Weights of a small transformer language model.
Size: 18 layers, width 192, 9 heads of 32 (3 for keys and values), 9.93M parameters.
Architecture: LayerNorm before each block, rotary positions, no biases in attention or MLP, untied embeddings.
Training: a variant of Muon for these matrices, 144M tokens, 6192 steps.
Each number is 500 + 50 x the weight over the matrix's rms, rounded and kept within 0 to 999. Layers, rows and columns count from 0. Numbers have three digits each.

# layer 12 attention query, 288x192, rms 0.0808, rows 0-144, columns 0-95
464467507505413517494486437535462476559492540437562557548469449468526561455522396514485472528604545605469474536451515430520485459486532437529528514538511456491505568431508555489494427510547453555577532501448437401546570441444500625543474503500430487411543527476539522504462471499520443524
522515542504508444430444517498487472561439499637499449496493493533498557589471460410457477455460484429495542605483456555470511520461499522428575581537490484474491454441563439471456521483472465543508468487546587473449440547503476470446560538500509531521550468351482501519541547464463463516
530462433442431525510583560537491574488566478613520525381471461478554520483530500458397428449534504468502492419347554405468477532552481502512477523477544437549568532515521462511473508494489499491461483534541440464552480598474518555502432509422451631479529486502529585484476438422471450530
475415523416554586539483469451465521481556475481518514471488517546565459444491504471454521571505509518491454500470509486479493499478527461535521560440544461435493479481491467521510601461491450531497535469513533541539556508491562530524576510484460457509570487510495475431543479504508480463
604553480426433421542456503500515444493537494536473492619623540538489423493560564480461493531468486428526593642514434537465565500493372449459555385499520515488410407404542607520419357452563463583460462458457555559433463587521506441476463507495494468582572567447473535461502422480474503533
452545630505502498613499458554480517538508549506509531546556462573471553476596567522427436446461516575462480419463579434494473536559453481511459470516505512478478525500517466445575460473434434484514523434552389526557532495543466473530435450558530434499464490508488510500539466472567477498
545540469470506563513445440418512492479457527486499512552521463432422563472513554564531520514410543482525589521576477626581484551502543447433500398487510495404453534438475609635462456511517531496473517519498578594468507475437510529568551534493590547509469586480493494506534505574568513505
458460553540507466453466501449493439471541513484535459588494514526584355477523512596604542468454531464473529545545422498529563576461563546530489497514480509402513530524544466468557541511510520478477497435508509503557487512512481534446473454505488472478516562524486492466421594532508508519
494443454543544461466491458560558504565466508414487456459438540505493465476491526474468576495500618456428486515507518481401507478509434597515494585487440517471529491454508511560625442619440500490452502508541510441444485476490500551496513466527488513513447532481525517505560426487502588450
581515561504481485607426578565452454529479485540437498532492488527572481516502449413523501567404489418518521555534506511538513467450494532489522469484520446493570467497472544532580468385491461564618450507469625478453456498538547426405536527519491498541572523434549517481545503493455483488
441488566579489522498407490439542512471398544549470477393519459502520453425501482605500557573569537519497461580515454598502449546497491514562562579418512475556529477524426418550427545617496445510516447516481509447496440460494402424461465392511557515541534492531462453528505451501536566521
514468479508505467545452487484455527486457531520501572443536519464477552508573512495499489464547536544531454506538563556436515472450435535530527508566577496510524489473378554535527369525521524490567432527480570516464508472480475405492485418543549444492450525474460535479506454495491538498
380517507601454554435557579487483489471522491585473569418514460411482473499440463589452530572561532495575445499374455473518568466466497570463528470560502453470508496427493542574521476537558514576519398423469474447471531515526448540451568453586493436428550499466421515430579509470492516475
489488536507493485521432513454496462488546457432483451564596572562570597512465531382475511536534557610472483415426528486556470564546441509577498482487482495545466566399383583468517499434532472594492601471592496458608412469454470495537537486431470419514492428532536501497497490528505498441
544452489505550452438488480389550530480535470505610469579547586540495522535538489411527495494571495574424517481450422539532598572528485491561482396439540527517530464485498523394498501557503461449491519539538387480514484470506423550603478500552528467510499448464521488461476448533595522425
468462512439583520528511524472546501470545470575492384442418459539442460527461518394514510497458507564542522425537509558442497478431519604533407586597487424506429588499414503428421422577520470401494483490463549542523460470486604556427489511477522479532513487609555516420518518569668473410
510441508481499501535521430460391524519541506503535471532519475584520490409585649518459489460571556497534389462401542476485471521475609517509481518577451479470464533552551548517603563501463509513391595540579511523568507390524437454591526442401561395513492442613456470502486504535518481523
444495556485474537507458522506545548559503379499655571449486439528508528515481403436443494530524533477525491528494594447511525417456427473504483524430482534555503549466523547509476491529552472573463505552430488418531539537468533551546480517453495561447541417472482510427542387432565522544
467527515541493553487599464445492565431428545426446506474485455545493539415495502526455513516544558567538388474398514533488456489546590465520449651421462486461534577579409491488560509525433492530478488483515485555559527395526490499600573511476500485459498479556458517472515475504483522387
504550492482540570596522476486526512474485494507462385507490455552532421492485538490519517506469525523536493504481563472522494551486535499494539533485473558471403519487489503599618541499444477464515529520475519421514471418532398459463451467491577500541581477543423468504525481543527446484
547460453446559538561428593494426526494567514433448465501481490521510518504590479597453485433516433404572497434445438447546540580538479440504561465522475530447491499586400516529434521539422491507469536493615520531506494497542571574490509528447544506518490547437438520406492481484491479496
555528425476437445591445516502496482480475533546497444453502555473382548474491578567555456583510520455502495544463493558547519471462514500475479423490511563509557488537508492533469474447517533507602449552462527566494481453393519406489517518535555380455586524522477509454470552448485556455
520474504438453548426499529476451550532547503550522462474384488448421511541489490517505447472572504475481527419466488521458518427514474522496438498573492512537572469512609437430457535535561458432557512565469410485499613531452576518515543509484475527487422561472516496653558497488470434486
523594427412460432459522564532468526494513565539493414487548476436439439512562443472533503512460496532511547554510605538541507458523453464463476457579444498543449555441562413521486460570532620433560422468431526561517500458500530530439529502492490488468503457569436466508555480428484536481
474480460457530597454480518461446543507505476511503533488568503539458428492478398563528605417470466504427507500434470513585499509574502535549605505558501392507509541507405449493525515449580416469418500494511470497478521507475494519596513517473487488433455562468475535502540514549546478422
540471529438532572534505521501535496550535458487547533490480481458535483467541430409486498455537430431540533499402477420532439544484492443486532458502487533523480503534537416535481552516463605470508484550496528467523406534555457548545487508448469562499531491367452547548472492446503462569
468536445456524646416442516451435453499505472462524439551448549516530542575527504458527542489502453455491514391416461461518536520537531429469524527511514516462340531504536453495487628469569526583443564461455501490496586550509468542497499523499441549483476487443464525416516512520455505463
539552526547530509501470521499431451490547534502512517527521516461475568570478563488557491480476514605541530491503465486490529458451483590423502464593563519566428548481525449491465500437518480378509568496498439475521541479441533534484540512429398542457426571498468503510479484498473461459
546469506504464472449461486515523431484418509447562499583562504504524422483455597463486491515565504440410574479492496426570576466492508515509431465564465546637510453553526528478476506557525474400540443510547486463554586508456591487465503464486372422623534505446562605560480480439422555502
466469518439510442393593605469518437542406487431511453556445500531473435442517511557510402546434458459443467519477543552443592410478461460520488492402472565485523570506558506499400494467624535507545521471595485525548526550518509430493495503469500468506473486436454415505559551519521490442
538403643452498416514508442551456392474502540506386569522472507546438499537447505617506450417535536514473396492608350662547469591546517473506492545387467534580532521582474475542563386585467453590465503445502517513416483546440415481437418553499467541475489463481446498506655480489426536500
473552487491447419474564476493557478519498536534540446513468524505476573487483454400493483498539590572462475460533527466456426477459560512504576506540546430483466610518471484528433536401481428566620392504409475468556468493487573486472583518525521571514425601490525491451465454385525409445
515534529455459516476544469490597469478507439473521474572476450554482480505529557481479427502504539504489476454570523527541502497482520559559534483473491524557459502483491477436460421543452495506621496445565448558425541455446456510511500511457513472491478500501500505509478509462526498480
422540515489525440471497496526491467542553527540528508486434441518454522554439432519523472501378524501488506537497491505416512401502558448511542518550504418428471457547544477408506467400495474469505627522533448508573432460485491555469518478472435583531561462525448415506486506486479445537
430451445458492512557496498548523530520451575494485503456516498520483566476516449468415492426615492467485518508516504594513529500480493563478459478469441525522515498466489480486535474458546508516501499535485504480465600484474544469517494507526534411447447482474524514513553468490458493499
494512412463435506503461486543534520498541540507609505482549457522514505475426522551517493501519514485490505458560416518556449507517503588554511519462522577516586535496460457442479552507516516518504430570517488505495506450456596462551500541445501514501521477523500522471474480424530482448
469586589586502507442524494447526465450423498494497414547537524457526564509511516523503510537472460522539507499433464478443492571503511440520514477453534444526498549489531534487485454572466435509512528492460542496445501569516437487544480499555539526499460550475404537507515511512472539570
516547548521500467378458453507522478497474447536517456548538434536529629508439583495478459499520495512548466468532513494447494480484461565477500643521517481523500539473464543510523477527536480512560464516453419499590510501526457433513446483509521444564444563576512530445464546424466494511
471532485534458527515510459553491469466524475461444529446442512486508514474454426518586450560532502441499533539485502592545546466523521444516453495473503481454508445440546472464529471501463550465506460513532503499464486505520500571474447482526494600442499498578571566493472512463508560452
487544505442537503462566485495505539559527404532533503517463409496448517581459622528518454501590522452509583537587544509481515521532472476539435453568519517490495590548502394530418548607576511478441418484516459504510430430390551560505491639538449496468481485587494506582489515332535462534
427471491437528544569480573520429457453446475494487505484462449495414462483523527443520539437487502547538511463586553493446527528520491505525500527549520497546487544474608459457539542380478443514455549417537505531493469518534572536473504473508432512475450405534524510573528476369472497540
483517541565460513518481597490498420465438503449416572522468478448505489462521503415523460510479572575541544508397523431402398440545553545526487607484599446510479527580515509579496511526443531483496439433461419531412420476469581575452509488451551507412430528460531506512528429553493566495
453565586526483566547534389505549415548473447579510508579522590534452472455469473596474574520432527408382503470464524561467597591433525518446589541472487565430512544482549532519462470548371525621452461369433506470395511527551581520608529431468485499501478518557492557483424548462525587495
461437572495503580500482468508474476543519636599462463545578512501548491458560539482444614413619557503500473520483427520492508487463467433427482555438475456460503481487541553554513574538529476522473511492534528503507584501547500440474447503431515520497481491505593584411430502423490534503
478519442492530541497489463525558588566495502440506592474554510537497490509471507435607516537502553564447475530578488461542490567450578492525541512535439427495529479513501424505434502507470486460522462506515584466567510475464553446492554434518491450469449549546474472417447395456537586530
445496513543559426437499498526636397469545369492524616458606459478532492495528522452491419480512431592526618546499423479469417406465469417544511559470536493467493410472537550494544503542513526430581523531466474389578484500512449473437513502403466491470481497503501549557491477504465453536
543617497502482467469504416426490605475614508503515439576517599515552498509495449480451559493504435511429498382660557519459447608496478531574643463484464511458490518600410499422495555559472419472518545505545549535479515524421576471483450524594448439496483467374400444500437454474474503575
502626540559431483509473606474488584550558414498463568453480487419516466431584509528493488482494385529550485514523465475430489483461520635630602446474544498468425451540468451462476488540470542532571465523495563524478396442433542423394546494585524562494481506405487583608474533499463444468
544505529494433525560516499486487459447478486417466446514492471500499484489526570435511522436602443468613437468497437465531532577447494477517593501496499520541493558519485491527466538501521541494511482531567522551537487454588499447553526473446524516425508443501497603443483492512554448537
529534457461529500493491526493561552521487432499579556474492433556449487473482469511486406555483486455437527494570503507495509439460477464529497536482489526522492554491486470429469498492519507526570555527492487615514530424496585476465516543517530500515520460474535536571581496493459482470
556554492548526526482547522424501495511606495534492499479436467473506487389478502507522483475581600482513526444520505491546515544500579581505435492473461600447489540505445513536522491508515518553542401538504583419436508515529510498577512451503518527472506496474531538457482496513474598494
506491505512509548496468487446484478462456501542455486506521501477526530487511469498482555515571488528547451512518529492535518527498528492549486557451521521489456564454454568531482503524460528454530462441445587442564562523534480536485528499502604474491523520518565503502424469553483589490
520482522407493455519491480496505516472536533482554546553437509471482503570479542517488477499472511450475534515554511493502510490505411495496444378531551513492480522507453509508499509485600554551427530474539547468443535534491543468546453467566476548513451519519463479523482498418474509457
574526543533579466543465554498455446501515547495468436437543534464521571501574524520506510526528449507519516512495568409327592452531496449503473496480448504454475470536559495494510466420473532546467483451471574567476510558505460468483486444498540497504527510493470544501471466578489539584
515487501463495459419476529428527559525443503411564542511562532529472480553479453513484492501438416578461476482586406475543504487408418532549538559533519516483530467502463450505513436506580495539503530483532430452495560474472541395470503466499538482479484553503549504554569567484498373441
536539475532529448516520497494423472472458467596429482477498606508472590345527444451538532527514456484496471556461599540538555384541486509518332392475480493445524463549479502485504492429479569476541509411563582422465431434466496649511465532476508562547486446485440564552533420571479550535
558509513415438553477491551473486531497495466550482503525458514479531484539469419511616445436538464472443471413515408536428510555542551610429558529454584496560439490504462493508495455561554466566547529482478521415520516478377476448527535558505445462521477409524505452458527501435497492504
580498528496503422552484476471573540590474500472447521544538526564583453563413482467448499483471478487456543534519418498419498535525505519509580537422475495617493505441468444562432491529452401454556454564450424525456589560470461488431481552406557517419592578528452463452535459378558458386
467471457436404582435501476412513584522473556489602401525522585485476412550485473540489491484493493490512489461514500563576491509430548460484537442522443449453503530437445500592508582501496476544424487522464579488551575449544546504598425497417483490560450407474495494569467465523456490576
529425517483477437463499535503499513559490480603458529497495406544447491466472511440546595497570503469533529548484471508591521445509506411462476496556477544474482460512435535502499643574501487521454474537568549452547552525489489597394506519497456510507415454580538532474527524573469531527
528400397521481422473524380531593465465544548472545534603526513534550457500568542539549498564629422466519518451591541478561567569521442486498582508471499443478421578460446511437412529515433518455600489512450481506521513612439548473500556482569454542451452456450534592464550436490388487627
580448506408409514506435497485529512474573597422468482526448549510472470462533405489436449553450423429500459521466516424481528579561562488558537519461457420533503538389528459457555462506526530569539419548434532574553511581599542467503515443458462538539514497459536502503446500595451487514
551480468484620538517493478511415548549485472498412514532552480479452506498586504564499459471562452511551448467516577466505442471564503538556569511467467487518401454543513509548431552590507509404520523537501529466534499544437440571463496491547534493451427481469511480431413561489523484545
593470455505511541514580515545477514481483600521503474477456431530434489582541379618480389453463407442466552413489495432505481508473543470486516490516483488512520512602581387563480541499393492541365391550544475515463540523465559482473550469551510491427531540490493474502563448448430492490
471520528543517458540474446540501475537475495443575526544498554569488459471453538503449517538541556498442498545518544459507454524462574518507607519542491566490475518494469521516465467512434429483511470515467470398448490481528549527463530484497490538450541514586452483468492456439518488526
477533483488501514495483562469521494515503452615469499517431471468565539543518527497536472440392508480462508530464528503491480418523413498512438462406537423595437527525615416440464476518519521530530492427578503522553467562550486535489488497492453500447492493494550552469541494518486442475
457540564469443508478466508527477433501489457418507499523511499581539511516442519519455519464496482480470469530487505462542522545469514537528506571473472496457550486472493505451533516466511467478538476514479416503523482474489536444529562463484527504531487497447480492485545505494547518520
454436535539467539499490505531499436442526529517536461578428545529516426515434567527381533482487515445424507438570503460529539624484580533497539602497484520531574543519378499500539580550506472547476466464461445436553586417544579532580514515419519507534492517599535473465487485481522532479
508528594408549517477485469487432469550497560503548592494534492501477418459567422464520370520575513464573449548492503470525565474505395508507428474527483523495513460462575459513455477475540532484490527461497581556515473524543480574462441503564478522458566497464449506492495511444448529524
423557449585525421455487355553500576574453575475594457484479427517424434461453501586460433562389454538444507551506537464533469533460529669544478535510499488462612435453417541504487487399498458522447472563501481493515504409510495400527532435519515421587504519599591454529480566432611499520
536480559465479528513476529590408534480612469446456500411496494530535561500538519457530563538506501413565564555486614550440592474519487505520518504530465554480439545447537515499487520566433494509381450452517465576440444567465460573498444478542495574473525451526469443480616477522547505452
454503491494412586556509544470512500447487537514505605475492475454527564572394516500551474556535478534440507419527457525577479534595509462472470439494527551507455512456497465465455523510519457496509522481535510518536503452539463522551517494486445453496584463544522569478459568477546438457
475561482554577503566507583542482553530471380509538453485439484467535579479539497568501585444524567506442396500379573403527461464427484492486431535442436495471499526526564444560495411506437508561405551430499547514454476497579486476456480497582407598489491503465530515517532526495589476532
568497457558463497534436542600512536474563450491504574424519496437461497447568487593494525480485464475469430483434530534405456469433513560562535646431463544464488498522496558510513483515497540539528496501397515464496489483482523530530523547451531523541509498507495537458530479468527439437
486475475466560505517603549539523548473574498493536562430500471477446431462519386586481523468481490541463488554541491501488477465503527482542546598495469473501533480571507477545417565530511472541439453509508482472430411525532601505502486520419367467510500485555555466536558508415500498449
577475410490513501518521507477487499474533560566535416511538506551476412390587496427475511454530508563545453546544480552495501474471429517559404566452454491382532477454540449506523488418499540482463432430442548459448487511512568500531507457556556519519480506514530515517554433461495507529
526486439535501468447464471549572474587470502366569569544552426442448539497406512500529536500478444547462512570491497527444550466426423482542564582426519631508606505442462456527493393591601497454560466510491438502502412399513501273513527420439548427587512581422485620517508469582531502497
532514425479420542456505434528448436527476496470521514492581569564498489484484504386464442554505507632469531549518589565542504442498450582505504368462575453499456422442472545459496572395508576454484458637485529480460537406449527497518522536490449478506540483553540560532542509525444473452
582512571456502517519498499491441500542495502475477558514494555414498514501524470504522536507547497471487555457453483556412458401561527498515522396646586491527436451555530498482443541530418502467476413500540504460532497492483508513506488559468499506463531434478503506537500487456521480486
425401544489486417504567515489549438441543454493462527509581489480505454437487459494502520539530511531532488482575430615614516615491528487434471564439451486552488641431458475462507496553503463540603527471506496439517463471434490446468521543468581539549585524488484491439540481484505538502
486434496584488493448492465509409537518575506476473523484472493460494445452512522529534489507585487484549513484540385498533614533439540497489583483563500548481519515452405578588486487499528530511489475488473528480498485406508508498536538483544508523529492501465488466530474538493483495542
511525535473487498538470500557508452540483483493549534550506545578517507440524522470403541536496519496387471478504561449565492569486538522511496520444507494511448506484483504477486537535475470535519492484511428451536484506512500493542560497457518542492470547528551504492483487400548514477
475455485504502537492508482576512510490590524505509467466557516454487440484470524615464560524512526506481524559540523480457515484453526492523562604532483537442521467491472523531525534539534485527437504542477468490472461420476581500513483483482492494507516511606472494535500480493449519501
468507435571549473525491442507535595497488556504526444512542459475388443438505479552516522541503551511556502476534472608468478445480551423477480513582453548435549515498436564599564477549514537542433526508413592583442480442478484509495495534474496525557534512585468478584406524524470457465
505417528400455531437422630410394422456471461556398508552410489520513493597432528385518531450520502434513540510563413474480596591496437559467460537429475536563499566510502510477477583534566497624551534437505520454555464466531470556478434559456457574463521465539599417452592495511527478460
490526405437520545561505548489470584461512531475484534420500507553462482446553495494452421468564478525526506519491500508370552411468392501467479489461460496512455492512621519603421462482489529523508542569412575500450496558541437389516497536526476470508554580458478536507505444507480448462
516591502503515544512489515442467498503461496475556451436447536452520588575457463518454551480489526574475489466451411476515492516475551475527472450611563414483477551500499446453505516535475487493428563606494536457510627592471566488545498464531406469479465535586508502471524471553593508628
584498522506475480511542506560471501515472569528564484440541533518599570473507521521409454564479617584564420428554596463477510546490462556484468478534479455473498525505494581471610482474435410502404539489503482492509493480483477506467509508572557526451493536572504486493539501537515508489
579537597565461513482484524432561523461449509610496449511436559543537421596476489474524538416531502442397551398456438559571431563534520459491559532494455531569379485579496533566441571509501416511414364452529518520531586505525519550474593480398471500523356448465498546602384482654453508487
524521536471439359516414585395481473544475467484464551491517583440565493509483503498490432496622465462500554480512501470479472499506532536502531487489438595465532562445547483503539488557385509557491538483498510410453547579499450564446528473544515528485459412597453450534528503510478493445
467625552469481513420512555497484587574552505603449538491475538434499479500459484545527465525514552513467527461506480491523402475525550494495516470615503395528440435565524475531457435520399469523425515409509524462492465599519523532483465469531518546515522522462494494479513526460482485518
517484543549453493503466512521556479464481522481485491546532506417434558478481480533580529522569516495505512508448449505458432525550494462461449501502514552526441470493480470506481474510491431499515459446492440537503503507481476524451525543427548535531482470525449588561461542508492505485
497510503530477506534473490528529427439565530497530493509490519516575464510565512453499523480565546490504598499524480485497542495520491449464536499368557554488529459469468493601494547550481563503607497546568492503508500544452447480457417456572627471467482527528516477438486449505468536494
542504531517465485495506514566506532484470520496511470553456510482503468528432459561556486493513482473500511470514480542397542465514538515512416499413528486608446473578518523470523471491496517465443528480468536462538462523523443506481460483520509476572525444467490500570520474561458464494
486460519417548470461489457595429507581572442532435520526486534515508464519518519598454438527478541501495428565592562521499552527508486638536583478550530420462517414501458476578555522485464465476512473553451497535422432474488495487525470512590460536511591608575495423483604487372518518441
537489566479652477480538547655500466519514501563538479454444486495498573467579470524482504496505547523476468518475547439421534487509478562564604514473565519518510430528429480517486524499486443514516470454484523463451477513467533513464508441470544456535442543501495485551518544415556528439
537435467495480569544463499465605588448537547463579576532519561520471541518420512519489521511502488602499577503600468635485513518642423500489447525483530555530496586558419470483502516555580546394544415500458414512553528499474566543537538531583325442459348617444551521527557482594441487489
531560509507436472518398592465499420475481521507518479575552484411553553571599455493501533460510427608542470531405539495446464572585433442500464536407507581502468417545496438513544531475490522518465501534530490522480469500516309515429518490540514522489522522514468477621498502461474539518
497399532542515453490530395505441497567461505438506541477457550572507586580483456532426532540545467545438475506548469453461457495521602511501496440633555378468618466455432471550533463486475518527495499441454492494471572513492485532560536530511542507531574601541542484460488426458536583474
556516548527550568448364506484516439529504436471422474519548507396599491486515438472597536467550504481542518503437566512555451432462427515487572508504480435506419309500575567515551432536532486572501439422539536477484487600476420512464463495481524549504528527634403480627573456588505518482
332513538373501535470536456456573514423590455539528468513553476552541514545446530503353505404481613522484482507530443516529501477462442528527524583457518465509547462467510458553514593555651540499575473604500493484643465529652561311502538446519442462626430484525610529524450525477537431551
483458500486488537437551440536569629451521460490573405490585475495564508546413495481453509536468416562531529528536519451504486533521570485550448485627578493478503526562543477561480654461562502428437552545522445442513491507460586468470488521553396418586451510417585439425512507441455480506
453503477590552554471448503517405488495393548524446387454451531542546448506565421461502509543556545540503507466448426529544443471492541471503526461494454501499453474435371495612524355506494426588565449422435508496527491477470500529535579452569535492487465515538448499451501444533588506494
451515494449463477473526514509466419525519618480464506466454539503506375501583481546442434477477494511514457533448451645611482429497440478443524474489482478594514485502445487503469515525459524509416461489473518458479539511510540553549544528456453523523503412487494549512517507454467508459
563477529563534471529473516551406338496498479571449521445530490623510465412591483482504643573531492452481498480486481560608443528469496433408491422423551458559435491509485467530522463502531502516584534429554548508470479522564451481449488484525549540479491456472589515526516421592518524496
510538478516495508498464463490587484459518539481586331527415458480471520540528400539538490475516493436447475505413429494448460512473546509564511510488564535510583480480432536558511503468508457500490495538489501493494538524549588404471484505375461502586526472475474435487492437513484512516
479527477464457489609481520514485488571431490485493548494466528538498493507523527485525470438488567509502498550477458445548520508538486476535465483461491551488488518477514553516493527505493469497533512493512473556508458490489499517485516473542385508511467427486520464514532529527528515541
474468493504537442483521469509537465497467507497538530452538525488486498500539545558497512497458536521487523525494536538524487467512477481499535542494479477468531520502512427497498465548484582515450483533588489486530492497534479574498499504458527504519502470441471497465457513499531515432
506521496512481528551529464523527548435545554497492433504489484539462595525504489491480493502452511455541517481527428543551542487494504505537500513524507453506464472499491541470542505461544511447510500482552485530532540481427455440532404549514547468447536537419479511468458530470527511602
490528554478552440486496461534526433486494469540489486557518561428524536527489447519428536494550467547526485576416480549485485436478503493506469501584447523472520535530517464518513484555431533515472462478537457489472526552516570447507495504470495532501482479495506497469553528439469476435
473444458525506444536542495495455496516451484529481471489472456504514487434562507438523510518568543509481468501458523510561456494504498509541466502459553527512496463493461478503504533530516522506528461443532528488511516514547531524531524507479489477558501446466465517519495474552534517482
443545567521517499519518526467511466467451507517421489501493476509473530593485457513497430498463472410481500421542527470526531546536508536514500457537492508536489474446546485469546457548444478556495476458522498525543504568469477420412523486545561468479483535512532507439513503458481552556
527508510517471641499438420478533534490535479477513486528517457489485486475488469539578482464500427538521508508549585509479517447593524492544482388568476484472461507501423577474491515506543498537470489458482529566470524506506509496529427529489491580622524491546492486514467453571518498423
464560551474532434345522514479583520496537474487593488529485471557445491384335548477560533500470452618535518594622517452445417531492374562561384541580541591568392496522524418438471605501492461436581495607510336454497439476490562428435465466557519491546448501488567480499467516454506576557
512564483598481470524540482527438408466529494539379464582446563595543401511654491479453477411464403429515467429541488551552497467509585559480536379628471416570621499409576551592486530561460481542520562518527582517464519459510413450514430555462642423399509530472421430396540550582604494465
574549441438427434402510505446664514410464568450520443527440480505509556626490425564560500460527504509425533440566463461371432467554481474628461423641530515496508539534503492421476593552494577457463447581538398381518476495433480464437411521595546440541484562532613457485509456460556646558
437525585467556586449511481535404494500490527574484544491472491519552411410419629573516559489592487528470509558468590590594558516511520500434528443414512585436474522595560536406497499438453598444542515480474523573516466465637479605420537421511444541495535410460479491421466559574436404488
388471432472584535542579469488411495520540594556527483509536496610372414445550555526501537541440519515426598352514608562667543534473417515433524534429448562566471545537501466508535481357565550475484532407463540604502489449632505433515572500520390552528496414452559522469471483569512478464
578552564464484464442487562477436530495490493401482511489465488462518588566531478542510450464546447485563484490481401364494543463607469487547507476614540425539505503471505484559502519543423475585443415521564455396476553566397455591480364491583594447518481493616468484514581396548529590492
505545672553430390471493476497515448421386404420434570431516504495608536543472428488454499478538511453575520534605518461436536415541447452453446535518539484491548542541480477413493425523456468576545417527600458461386459507444440673493431517559525502482530541611485485458589456548436550505
545474486551369528481524479382461531533514587505465424540438511541483387511526470552425441487468433379503487550415436550485445453466522444424547459523470450527470540549494451609509434601472435549467431550522485477471561592452579464533524506487505507556487489528478498510535417499416544419
479559472502508577481485447604505401456571530503499564432563538491517535485504443516527534516570537469523528528458585538487441498505466482395475542476445500471513532400602533468502454459405507536525511449511477475501451484502506503470460546518486508510476496537496531494486536545459453521
500537436456510539518461457471499563538459529483486486569502510448432388444501484506488477508533496482540494570546575497418496461456474517556487481530503547475539486517494590555508480527478527469523487481489538423538503575483578463486465529576465457520437540504443451530496569490540505545
548505472529481418415525480462551502464478520439525503482522493479477561508487485560579479503475459535538516542504464470365455500533561479539554520573531490530502512522531462551473545526447475503511483563468498419484567566462474527456479538488614552504568489467500454512435469495464538495
536483509449496548510466531520529465514536543545414474508521521523520575510521511508481473521497547511505482488516575557491472507516552527498531550507448459531499498527529498494468513550478522490547431462477535488512547473525506444507517509452492455454471464523466557444510509519478533506
546526530544469560515444461528514482525490481566478509533595506493515421478449524425473537555499490529464546390514502532555447574517513483487536513462501512535498545472497480477496450442447468500482534462489515526529463499482484501488450497539512463483488496459462526477456516502484486525
517446522527501501532508508427494498500464510465547511542504484512547487507557501503483485560457515513540431433481552519475511499515532463501516516475497518541449488476451515498464498536571528510523439463517546532527512478486454519511497480491517458524484396473491518503477493493538523460
486443484470448587510441488442460507501503484591524509452514439502468560509469524468485496501447507543515443494448458461487461515478514495558503535473463547502495477473490483502491451461538485500504533485490501537484515467562480433444548558518466500492556492476469495510447532456492514517
460472502530515464478529447510551512468482464487504485488490474516519493513483466528508492515521494541502541493511489532494526522503474535518493505506468495495491536496492523516482505496470493483476481472486515533499506510515510504508466485524469526507531477496475511478487518484493490506
505485525514485524511512533536511508491478508522451535462480511527436502498495496536479493518488499513499446477480450491503479479504498476513451538486520475471494490507495490465535552526516532499517483482490487466525466527475484496502465495505504517455517509529532472506523470525514450480
503502499467516487468467520535488483480485525540504509509485522487484506482479495524485507481492519474542509533490526491478544508484464489505499461457509485480480547535499509471497564508482524465508512507517496463493449495442485500542485499549482494505474503520500521531543456506496523498
470557501517549479468461450455508515516502530535478472481480546456456511516475534502509517404499524530499474495481503520541484498488541515508507513442528468492485521499539493520505455485541527555499499497512480503494565501479498459491550499485520503507478485517465489488475483511434456470
526432494459470467479524450476484493494482562533482501543515485474486494507450547567470461470453488476516519554476453550528543538488465472502549442511499456485506540495463471448472542538553531456449482520527479486487502501524486465594490482525520478527514486514521522420471533506486464520
465484482459487494505507459434564515536530512527512459540490509506486472557508477537524522495485508427497515480523445524509492514481511491497494510551512514487528512511447428519508485485570494469484504491511527527539523482485491418554492461473497488491521571479523528447474530520479523534
520510492567488517488560505552465484426541512466499530448499523516503512464557480473460479494523455539499484488506528510547495525536499566529460484479490462534488535567496510497452524527454500465541443532481543454494495494488499560498475521514478501501518474556548492529514414479529480474
455493492446516520485489522549447451471519503518548474447502505468490493454500429462516527629484524563561500493509514505456528419443485518486507488539476469482514518553548490519515499396443463574484457471490529423472466523517538514507482498566557507542486562481493539491496454476444500550
489549383458566503555573522529544486562557516526406480455512586641522459578555468404540483545521471440531533527502525559491460503577547423473459416542382487571506442535471480470521497443426589487519488510480541543526538544463526577628491510443526441440491480463525549514561452555581527536
421456489576638586556403472528595712440476610473570390429561553452473518588448484479499542562494489310408536460388442491461567459462432446528476576536588471525516490375519503551510504433499630543499537481405544467482522534627591478394476586425465476571481491582564492501480610591496499603
503560451450512436611411619467565444563488539502366462511417460649512514492326436540516441593567469454451545563482418459552416558518603427553564618427329509529450404358594458496517487421487467412520623446530621460507580593244369551490462438473376493428666486403495443602666496487578479524
451566416486502457535564440538577365540467573538575583331570558412591565514422377552418473402459487516321507494548501590465464464487647506501481537581452553390509563534530502555401455498461673497482486526393455462474454470449373583632504467429536375498549419462523542527501555431623562519
496595476456468346458461512616583548501563492489489498533545508455395642432498494542544478431439491469528552551589400607426475490549577421479536559570388475467502449461484588528636480372490530432551418409613579504539606598496353454603367538464566443451645532405561477525447598359527640665
428452595367493352468484535538509472587432330574611463587441526379453640594510574479534489618510502522527487513447505564485521377490510460499566479500311539452568641603565479542561487567454476589576444516497424511470490671561617408675398542457498529553471417470508505492523462480522627548
479496488577451401573422429441403424477339396604588440406426424487605438443640506605601484475411629590455447475547619443607442416486554514606494477469545517474502417431511487509554542629579580411592483389550552398459483476391441418614381624470517559668606505512480574539480467573560556459
414511544475534589518457561580540458418407474519345454530601569503574557462538491441457533532500479463471443483590425462554484620493532466522515497420534480512501461522519509475524571603394452534421406488570370486474409561421493522594498520546479469520504493432563552457466618438491586583
519506489522522517548538456499518496522504469481494507524503503486486473489470482490532477485538457529523482528511510517523516497487470484497503530528517505472493476522506444544452468518512493487464482476481529516504477562521501490507501462515503508505492512513496474518540480486477548507